Weights of a small transformer language model.
Architecture: RMSNorm before each block, rotary positions, no biases in attention or MLP, untied embeddings.
Training: a variant of Muon for these matrices, 1533M tokens, 11696 steps.
Each number is 50 + 10 x the weight over its row's rms, rounded and kept within 0 to 99. Layers, rows and columns count from 0. The size before them is the row's rms in percent of the matrix's.

# layer 6 attention output, 512x512, rms 0.148, rows 239-249, columns 128-255
095:51 48 43 59 40 55 54 47 49 40 53 54 50 68 33 60 70 50 59 59 49 54 68 44 48 58 40 42 48 41 52 45 81 64 44 36 47 57 41 32 50 35 55 41 37 50 44 43 58 59 79 59 47 54 42 44 47 57 33 44 41 51 44 59 47 32 37 47 53 37 62 52 53 52 40 29 49 65 47 62 54 59 51 39 45 43 48 71 41 49 39 60 52 51 46 55 32 55 47 51 68 44 56 48 52 42 47 74 40 42 44 53 32 60 53 44 64 60 50 56 55 47 57 52 27 56 70 54
094:51 40 42 42 31 65 56 59 53 45 51 44 54 44 55 43 59 56 41 47 50 48 52 40 56 46 43 78 37 63 59 49 58 45 61 56 63 63 48 50 50 55 59 31 65 68 52 41 56 53 59 56 61 44 57 63 70 65 48 25 64 59 56 31 55 50 69 42 50 48 45 37 52 66 48 56 46 48 39 70 68 63 39 43 39 52 42 58 44 40 43 62 53 50 47 47 52 52 37 68 57 55 36 41 37 69 54 57 45 56 58 43 60 51 41 63 44 68 18 57 56 69 33 49 52 48 51 62
106:66 55 56 76 27 36 43 57 63 46 39 64 61 53 52 52 54 61 36 30 36 41 46 64 46 51 44 47 54 58 58 48 39 53 50 27 54 48 52 55 46 75 50 58 43 45 58 70 57 47 65 55 56 54 58 50 82 38 51 56 44 56 53 75 49 53 64 33 59 50 51 37 46 62 29 39 45 49 52 36 59 52 42 46 44 58 46 50 42 44 47 36 60 33 61 56 40 49 62 55 63 48 39 62 62 37 59 62 67 52 57 52 66 44 51 61 62 56 62 40 37 49 51 59 46 50 58 56
098:46 55 40 47 48 40 65 37 39 48 41 57 44 68 34 49 60 55 38 49 55 54 49 39 50 36 60 69 60 57 47 39 44 43 49 59 44 34 50 51 49 45 30 66 54 52 65 64 45 42 70 46 30 61 48 72 43 52 39 46 65 42 52 48 59 46 28 76 60 27 54 48 59 50 40 49 48 46 50 44 31 59 55 60 77 52 39 61 47 42 44 52 64 53 45 34 46 46 55 64 47 50 60 62 52 53 38 51 48 42 54 57 44 43 51 56 42 35 68 35 67 56 63 34 57 47 29 54
096:50 50 63 51 56 41 33 59 32 52 54 57 79 54 53 67 49 46 53 53 64 51 44 61 49 49 42 58 45 48 49 52 57 50 47 47 46 56 42 59 49 76 46 42 25 61 45 63 39 48 46 35 50 44 40 43 71 49 50 49 50 48 36 41 62 59 40 45 59 60 47 40 60 38 55 54 62 40 41 54 70 41 42 57 60 66 60 66 34 46 42 38 46 36 49 40 55 48 49 55 28 59 60 46 45 53 43 34 48 62 48 48 56 55 55 66 52 43 46 66 46 68 55 46 35 60 59 38
117:56 50 51 46 44 47 35 51 36 35 44 65 37 51 66 50 39 60 50 51 58 42 45 49 46 64 42 52 47 39 61 38 53 46 57 42 62 54 49 51 33 38 44 39 58 52 31 60 60 38 32 35 59 40 51 47 44 54 54 63 39 64 63 57 58 36 53 58 47 59 58 67 31 67 49 43 48 57 52 37 53 58 45 53 48 61 43 44 51 56 67 59 47 68 41 35 53 33 46 60 46 31 44 34 48 51 44 49 56 54 46 55 56 53 61 54 44 40 54 51 56 57 52 42 52 45 64 45
093:40 71 46 30 44 52 46 57 66 41 39 62 55 60 55 31 46 59 33 39 50 58 26 53 40 64 62 44 55 45 44 64 39 34 51 54 59 31 55 56 63 44 48 38 46 42 45 61 37 50 51 50 45 49 30 55 49 51 60 49 43 36 43 33 49 40 60 38 39 50 49 49 52 26 52 29 59 47 68 53 50 52 45 51 60 48 44 48 50 42 63 23 40 43 37 37 37 63 40 48 57 45 43 40 59 49 47 61 45 51 49 53 57 67 55 72 50 42 54 64 53 42 51 59 60 50 55 32
101:51 65 51 56 45 37 63 59 50 47 49 43 50 47 49 62 65 45 50 50 45 54 40 48 50 54 35 64 62 56 47 52 56 49 48 42 58 57 56 67 46 46 42 42 34 29 52 58 67 40 60 48 43 30 55 56 43 48 49 43 55 49 46 38 62 40 56 41 64 41 49 67 58 50 67 49 40 50 56 49 46 43 47 51 55 53 47 46 47 61 78 74 60 27 43 38 63 69 33 57 35 37 54 53 53 42 69 48 55 54 38 45 48 57 55 54 68 33 65 57 50 45 44 44 50 55 36 84
101:55 63 49 69 43 46 42 54 57 40 16 52 39 56 74 67 52 26 51 54 38 36 51 35 43 52 39 58 44 53 55 63 46 38 39 43 51 57 55 62 64 50 72 51 39 32 53 49 37 63 40 51 71 46 61 49 51 46 45 57 47 43 63 68 45 59 45 52 69 48 34 44 40 45 45 43 53 58 52 72 46 68 80 35 55 52 35 62 51 60 56 57 48 44 57 57 34 78 47 56 48 50 59 64 56 55 29 53 55 54 48 62 61 48 48 54 38 59 35 52 63 61 50 56 70 33 58 59
101:45 54 64 35 35 51 40 60 46 46 64 35 35 48 41 68 60 44 57 64 61 45 47 51 51 69 42 42 56 52 45 57 50 53 57 50 50 58 62 54 59 61 30 42 61 46 46 46 64 48 57 49 66 42 49 54 47 59 28 39 40 59 42 47 38 62 50 37 40 53 47 60 63 40 37 25 38 48 65 65 68 56 53 42 44 49 61 50 39 59 44 43 44 60 64 63 32 69 54 44 51 47 52 41 44 71 75 45 48 48 51 49 59 43 52 31 45 69 64 53 44 53 50 67 45 43 52 46
097:52 52 44 53 51 51 60 61 43 51 36 56 61 20 53 45 71 47 54 37 56 61 50 63 64 65 74 75 55 52 60 46 41 41 67 51 45 45 57 68 48 54 38 31 59 51 38 27 64 61 32 55 46 34 63 62 51 54 50 54 52 55 45 48 49 68 58 41 27 46 56 50 46 50 44 44 55 80 45 39 58 52 64 48 58 68 50 45 47 47 46 31 47 42 37 55 66 69 54 48 54 55 55 34 54 54 43 50 45 53 50 42 57 54 58 52 39 41 50 76 53 29 51 50 48 58 56 48